Part of a small language model's weights.
Architecture: no biases in attention or MLP, untied embeddings.
Training: 149M tokens, 9076 steps.
Each number is 200 + 30 x the weight over the matrix's rms, rounded and kept within 0 to 999. Layers, rows and columns count from 0.

# q: layer 4 attention query, 128x128, rms 0.119, rows 0-4,32-36,64-68,96-100, columns 0-127
# k: layer 4 attention key, 32x128, rms 0.107, rows 0-4, columns 0-127
q0,170,207,195,262,177,172,178,204,180,149,168,185,242,201,190,248,255,221,216,147,219,256,185,188,192,129,209,220,204,200,155,151,181,283,232,233,223,148,178,146,249,226,195,223,245,200,191,164,178,184,179,252,276,189,196,204,260,273,227,168,193,243,205,213,233,204,205,262,234,203,137,164,211,226,159,186,194,254,182,168,235,171,208,206,179,166,201,233,162,203,218,261,217,178,223,197,156,161,262,267,251,152,193,172,157,166,224,177,108,223,223,189,173,188,156,198,220,184,184,204,199,210,172,194,150,178,222,217
q32,205,207,208,176,206,210,198,166,194,254,196,203,162,235,197,174,157,175,161,197,186,172,164,217,199,215,215,135,220,189,244,204,223,190,223,163,229,172,236,251,153,192,198,196,166,230,189,224,222,221,196,210,194,212,184,210,188,220,146,260,239,185,200,172,199,204,182,171,186,211,206,235,206,190,228,174,187,164,197,160,194,206,196,188,213,219,237,189,202,178,207,193,196,201,176,168,223,176,190,202,243,259,242,224,200,192,163,181,201,126,213,187,283,186,274,201,200,203,196,205,191,173,213,188,232,194,194,196
q64,116,230,171,171,219,193,195,241,188,178,160,159,246,209,118,210,249,203,127,118,224,209,159,137,250,157,217,175,201,255,222,127,110,244,165,243,295,144,157,159,214,270,143,306,234,192,221,197,222,207,139,309,295,198,223,268,236,294,243,181,257,161,156,135,202,236,193,264,294,266,124,114,194,157,152,182,177,215,201,242,214,176,235,211,134,164,240,254,139,208,216,276,222,122,191,147,190,217,238,282,263,115,170,145,180,162,277,128,116,244,226,181,127,151,186,154,219,125,166,209,146,198,251,142,112,216,267,231
q96,162,182,209,198,222,235,193,178,184,164,171,245,209,203,226,222,192,189,203,210,189,160,183,179,193,163,175,172,196,182,221,181,195,226,210,211,189,132,183,188,189,229,208,241,223,198,211,172,226,254,183,227,224,204,201,225,185,193,195,212,209,192,215,195,201,221,213,225,210,201,171,195,177,179,233,204,192,192,190,204,194,174,169,234,219,221,212,192,178,202,224,225,204,169,180,173,201,217,186,207,248,202,211,219,192,187,165,208,186,179,200,188,180,196,210,199,184,209,190,219,180,184,189,212,187,218,235,239
k0,163,212,228,236,203,147,184,242,169,151,212,163,194,163,189,223,199,209,200,201,172,281,214,162,199,201,215,246,210,249,217,188,144,234,207,195,191,140,124,224,246,202,206,244,274,209,230,226,173,142,256,219,180,165,147,157,218,171,192,215,196,201,184,200,228,187,257,183,174,189,203,176,203,237,181,206,192,255,170,230,213,176,214,233,218,205,164,192,221,220,202,218,190,171,164,187,213,242,226,235,204,156,215,175,250,219,168,205,193,165,193,199,196,190,162,160,176,284,182,175,221,160,154,152,247,213,240,252
q1,226,148,146,191,188,252,166,140,231,246,212,261,181,234,225,201,190,163,209,232,204,161,230,241,230,233,206,143,177,175,204,194,236,178,213,164,161,207,232,186,137,168,191,143,178,217,248,219,224,198,196,132,161,204,217,214,153,201,183,225,179,167,225,173,153,195,172,176,193,217,255,291,235,179,199,214,162,168,190,197,179,213,221,183,262,246,217,209,266,164,177,186,207,235,189,230,238,178,182,145,171,247,197,238,192,222,151,225,225,175,185,179,216,197,241,199,198,230,260,196,174,236,213,227,230,213,141,166
q33,172,133,223,204,221,220,171,180,250,241,211,191,188,197,194,208,205,224,190,206,249,258,224,255,250,223,174,155,142,177,182,187,198,216,190,175,212,198,221,225,182,139,190,199,175,242,190,175,204,205,222,185,194,251,223,232,221,220,233,213,167,211,210,224,164,164,198,157,192,159,223,235,211,159,234,252,142,168,219,193,189,215,173,192,227,243,175,234,205,196,209,233,208,212,183,212,196,164,200,179,209,242,202,184,175,238,200,250,191,218,183,203,229,169,201,201,235,232,220,205,198,196,196,227,240,182,203,182
q65,234,192,227,166,248,236,212,168,212,188,227,219,258,226,183,216,217,250,199,239,204,184,223,224,239,223,177,167,175,203,227,194,197,202,196,169,217,213,177,214,196,193,228,226,178,220,180,208,244,214,214,186,138,188,230,223,207,209,214,213,212,183,197,195,190,194,213,120,207,158,209,192,203,205,170,208,180,189,209,157,191,173,191,208,245,211,207,242,192,204,206,235,191,200,175,205,200,207,215,145,178,221,136,205,193,226,204,224,188,206,181,159,212,178,190,183,193,220,228,243,159,192,267,239,220,181,176,201
q97,196,187,223,179,187,242,121,199,210,202,187,179,155,196,203,209,172,198,202,195,206,241,193,228,202,188,187,198,182,211,186,208,200,201,193,179,172,176,200,209,213,142,178,186,223,218,186,210,182,206,206,204,201,208,201,161,219,205,213,216,222,211,198,201,186,184,223,206,204,155,216,232,208,180,225,194,178,183,223,171,259,206,179,215,202,208,188,221,226,183,199,219,167,197,174,214,191,208,177,186,207,208,245,197,189,189,184,223,178,234,201,194,167,227,204,201,180,227,243,206,196,202,182,204,213,203,172,215
k1,165,232,173,194,192,184,267,203,176,193,206,234,239,201,168,195,228,214,176,156,217,155,210,203,176,182,183,234,204,198,210,163,213,178,176,239,192,183,186,207,227,238,177,229,201,212,149,166,194,202,232,193,244,182,198,227,175,192,180,145,195,214,225,208,169,220,199,215,207,241,180,177,211,197,215,208,164,249,235,230,201,172,188,204,189,193,202,220,200,255,195,204,237,203,226,152,219,224,260,180,222,182,215,219,168,174,238,195,227,225,183,175,184,215,194,205,196,117,215,183,167,215,214,200,176,163,220,185
q2,185,227,175,235,221,187,156,190,155,199,150,192,230,213,169,233,216,262,184,157,202,220,196,173,191,203,200,216,225,160,224,178,189,211,176,225,234,162,175,145,216,221,220,217,182,158,220,185,191,225,175,247,179,202,234,183,224,204,263,167,241,209,163,191,212,248,182,244,233,201,170,186,220,172,152,175,191,192,188,206,218,169,222,175,133,141,205,212,200,263,230,249,202,199,229,235,189,177,229,236,186,164,192,176,222,145,210,165,182,210,224,153,170,188,166,223,234,154,159,193,226,221,195,184,186,152,204,177
q34,183,221,198,214,193,179,141,228,164,240,187,210,198,243,196,209,147,211,192,189,180,192,177,201,167,180,183,203,228,177,230,199,183,232,200,220,257,211,201,215,190,206,138,177,169,210,247,169,184,206,207,207,161,224,176,238,178,177,229,177,261,166,152,169,192,212,207,196,225,187,203,213,223,150,149,161,149,253,198,179,248,137,217,176,219,229,203,243,213,228,204,244,190,216,184,175,229,189,172,231,221,215,229,225,207,173,170,215,196,175,199,188,248,181,277,177,208,203,219,175,150,191,212,208,205,215,175,187
q66,189,254,127,205,208,191,190,261,203,206,149,210,244,179,153,184,252,188,164,166,194,209,234,215,252,156,214,157,173,225,281,171,166,235,143,244,278,203,174,145,237,216,192,240,233,202,283,173,147,164,193,272,208,198,192,200,212,206,224,223,256,166,137,173,205,228,187,195,251,278,196,191,207,184,181,119,182,240,178,212,218,161,260,220,160,193,261,225,236,151,220,254,228,171,200,191,201,185,236,240,219,188,224,185,200,225,242,182,143,236,193,149,156,160,220,145,248,139,224,243,152,106,236,174,185,219,233,228
q98,175,159,173,200,200,225,205,158,183,181,149,233,227,190,182,177,234,209,183,198,203,161,225,134,236,175,144,154,208,197,207,173,193,252,223,206,198,180,180,179,182,223,222,214,202,204,224,191,250,247,206,218,162,208,210,230,170,172,229,265,204,201,211,184,175,221,205,185,212,239,189,196,198,168,193,205,169,175,204,207,196,200,171,221,201,234,216,185,209,192,216,225,202,177,160,181,178,190,190,229,215,175,169,173,192,211,197,208,212,213,182,227,147,168,184,178,217,185,202,203,114,197,209,220,204,229,218,262
k2,201,205,208,231,206,183,208,216,174,172,173,184,174,173,136,198,194,246,222,148,202,204,193,170,211,185,211,243,222,232,228,169,169,209,194,222,218,192,171,187,233,216,221,226,208,182,194,182,178,166,218,215,239,176,174,186,233,209,206,187,220,224,172,198,207,194,211,205,187,199,197,184,203,204,189,179,209,246,182,207,189,199,198,220,194,185,169,201,176,227,219,205,187,180,187,183,208,204,228,198,227,182,208,198,216,180,201,204,237,191,224,212,162,164,164,172,210,195,198,220,231,138,159,136,201,221,223,229
q3,211,211,209,185,202,225,236,183,178,190,213,200,202,196,214,205,180,161,169,186,198,187,231,171,185,174,177,204,200,195,233,221,197,157,195,203,183,235,218,266,194,180,198,184,198,214,227,227,223,203,211,169,152,201,184,200,187,159,190,241,193,198,189,206,182,192,211,184,199,255,195,192,223,182,239,241,196,230,244,219,188,223,184,168,224,207,160,195,221,179,179,202,204,185,184,176,203,235,157,220,211,224,213,211,179,228,173,218,213,180,197,219,194,174,212,206,197,212,220,217,153,185,184,213,205,222,217,229
q35,182,216,231,157,195,144,221,240,135,173,176,241,198,118,224,210,234,167,152,207,157,245,204,143,183,200,195,248,242,280,183,225,184,226,200,168,205,176,177,210,250,216,231,160,214,174,202,231,144,187,195,200,181,158,207,169,218,160,199,186,217,190,241,259,242,146,181,191,165,274,194,217,196,237,207,178,256,181,231,248,159,235,201,219,232,214,212,163,179,180,199,140,196,202,207,199,196,199,225,215,261,176,229,160,203,278,145,153,205,180,226,179,145,273,169,223,203,233,118,254,275,222,140,183,174,238,181,224
q67,146,209,224,191,174,219,174,179,236,198,252,213,153,181,228,259,225,132,214,158,200,207,183,194,141,205,183,226,201,208,131,239,211,171,248,162,187,141,145,184,199,214,187,164,257,228,160,223,175,194,189,221,196,190,240,215,188,179,115,207,160,201,236,198,187,176,217,198,157,199,198,181,193,195,255,233,222,134,271,199,196,267,241,140,199,201,213,129,189,232,162,190,190,176,234,227,186,205,214,199,201,167,207,177,178,211,148,231,237,231,234,174,204,210,144,262,168,198,165,194,221,243,184,188,156,238,157,198
q99,217,287,220,202,167,161,185,258,162,232,208,188,154,160,255,162,181,185,165,207,256,220,173,263,159,216,277,264,164,234,209,275,228,182,200,185,209,213,223,201,234,169,213,119,190,220,192,167,169,172,219,196,186,191,178,172,239,202,179,171,195,229,185,252,250,234,180,221,188,193,273,207,204,202,198,186,211,220,246,231,218,173,229,176,202,186,186,216,171,223,200,159,236,186,237,249,271,199,229,177,204,235,236,244,221,207,199,224,257,192,285,167,247,237,247,216,226,186,209,177,250,259,204,191,254,184,198,176
k3,225,226,175,196,199,195,189,241,174,186,228,234,182,253,180,206,233,184,234,215,195,225,233,240,217,248,200,195,185,181,144,180,170,254,171,152,178,178,148,169,163,165,209,235,208,193,203,230,222,205,193,210,187,216,225,171,212,169,251,153,191,204,225,158,152,176,158,214,208,194,239,229,229,244,183,240,144,220,196,146,143,220,213,172,218,206,190,199,232,219,155,189,184,224,147,246,180,196,167,193,163,179,163,251,254,251,171,239,248,194,208,190,229,211,195,183,169,183,171,146,194,216,154,242,201,177,190,204
q4,180,250,200,204,192,171,187,230,210,182,149,212,208,187,180,164,212,250,196,199,166,217,160,172,203,162,227,216,199,212,192,162,189,259,201,227,214,179,205,160,211,209,202,214,232,141,165,168,200,184,189,224,241,192,191,201,230,250,200,184,218,195,168,204,248,230,220,231,216,178,135,152,159,188,132,164,217,229,203,202,204,154,208,238,185,221,222,208,155,203,228,213,204,199,215,236,193,171,239,217,212,144,174,187,192,176,203,180,169,250,198,211,209,221,173,183,219,182,160,209,276,158,196,190,181,192,195,194
q36,172,195,239,237,158,175,112,237,184,207,162,159,186,242,150,201,160,258,232,195,187,180,171,209,217,186,226,196,213,199,217,178,195,210,215,265,216,218,194,184,241,203,170,213,174,225,226,122,209,216,206,208,214,223,159,212,209,239,219,196,229,216,156,183,210,229,221,205,218,189,188,176,189,163,210,192,170,281,183,223,284,156,188,168,178,220,217,228,189,196,206,220,183,195,208,184,186,191,230,210,206,198,221,207,200,148,231,200,212,201,203,217,207,160,260,160,256,185,274,142,144,198,216,196,204,195,191,229
q68,225,233,161,222,167,179,175,250,134,229,128,221,184,210,177,169,183,272,174,227,166,183,205,209,266,149,238,194,193,260,261,223,180,229,150,245,231,215,224,148,222,171,235,213,188,201,249,124,198,195,218,228,175,205,156,173,193,200,251,176,248,197,141,212,233,231,198,209,251,232,215,193,203,213,206,161,209,259,215,242,260,127,199,239,176,217,208,259,207,184,229,217,186,223,171,211,176,167,193,221,173,214,243,173,245,198,258,150,174,172,209,230,181,200,266,195,218,174,201,174,209,174,199,204,235,185,249,245
q100,201,156,186,184,211,221,196,163,184,157,170,206,255,219,123,213,229,263,220,186,193,149,174,149,269,186,165,178,214,210,197,137,129,195,194,224,219,182,170,185,197,295,224,258,223,177,229,240,244,205,181,242,227,208,221,254,186,218,226,204,190,176,204,164,185,223,218,158,217,250,151,171,238,207,193,193,176,200,163,198,193,200,166,238,185,222,233,208,162,185,230,263,165,194,171,123,138,223,197,193,210,184,179,131,198,175,246,140,182,199,206,219,168,167,176,156,234,175,168,179,132,175,200,192,182,216,221,260
k4,179,200,197,227,218,177,223,179,208,203,178,180,197,174,188,213,173,210,208,195,227,217,166,195,220,160,222,204,198,229,221,188,226,186,220,235,210,223,241,204,213,224,238,231,215,147,203,182,189,148,155,202,206,170,170,200,238,210,200,193,215,243,169,254,203,217,210,221,178,200,161,200,153,177,196,177,206,224,175,209,220,202,224,225,186,203,171,203,194,168,236,187,249,194,238,197,201,240,193,198,235,231,231,160,200,173,199,159,186,191,187,243,181,187,201,165,239,202,195,230,173,177,210,159,177,228,227,223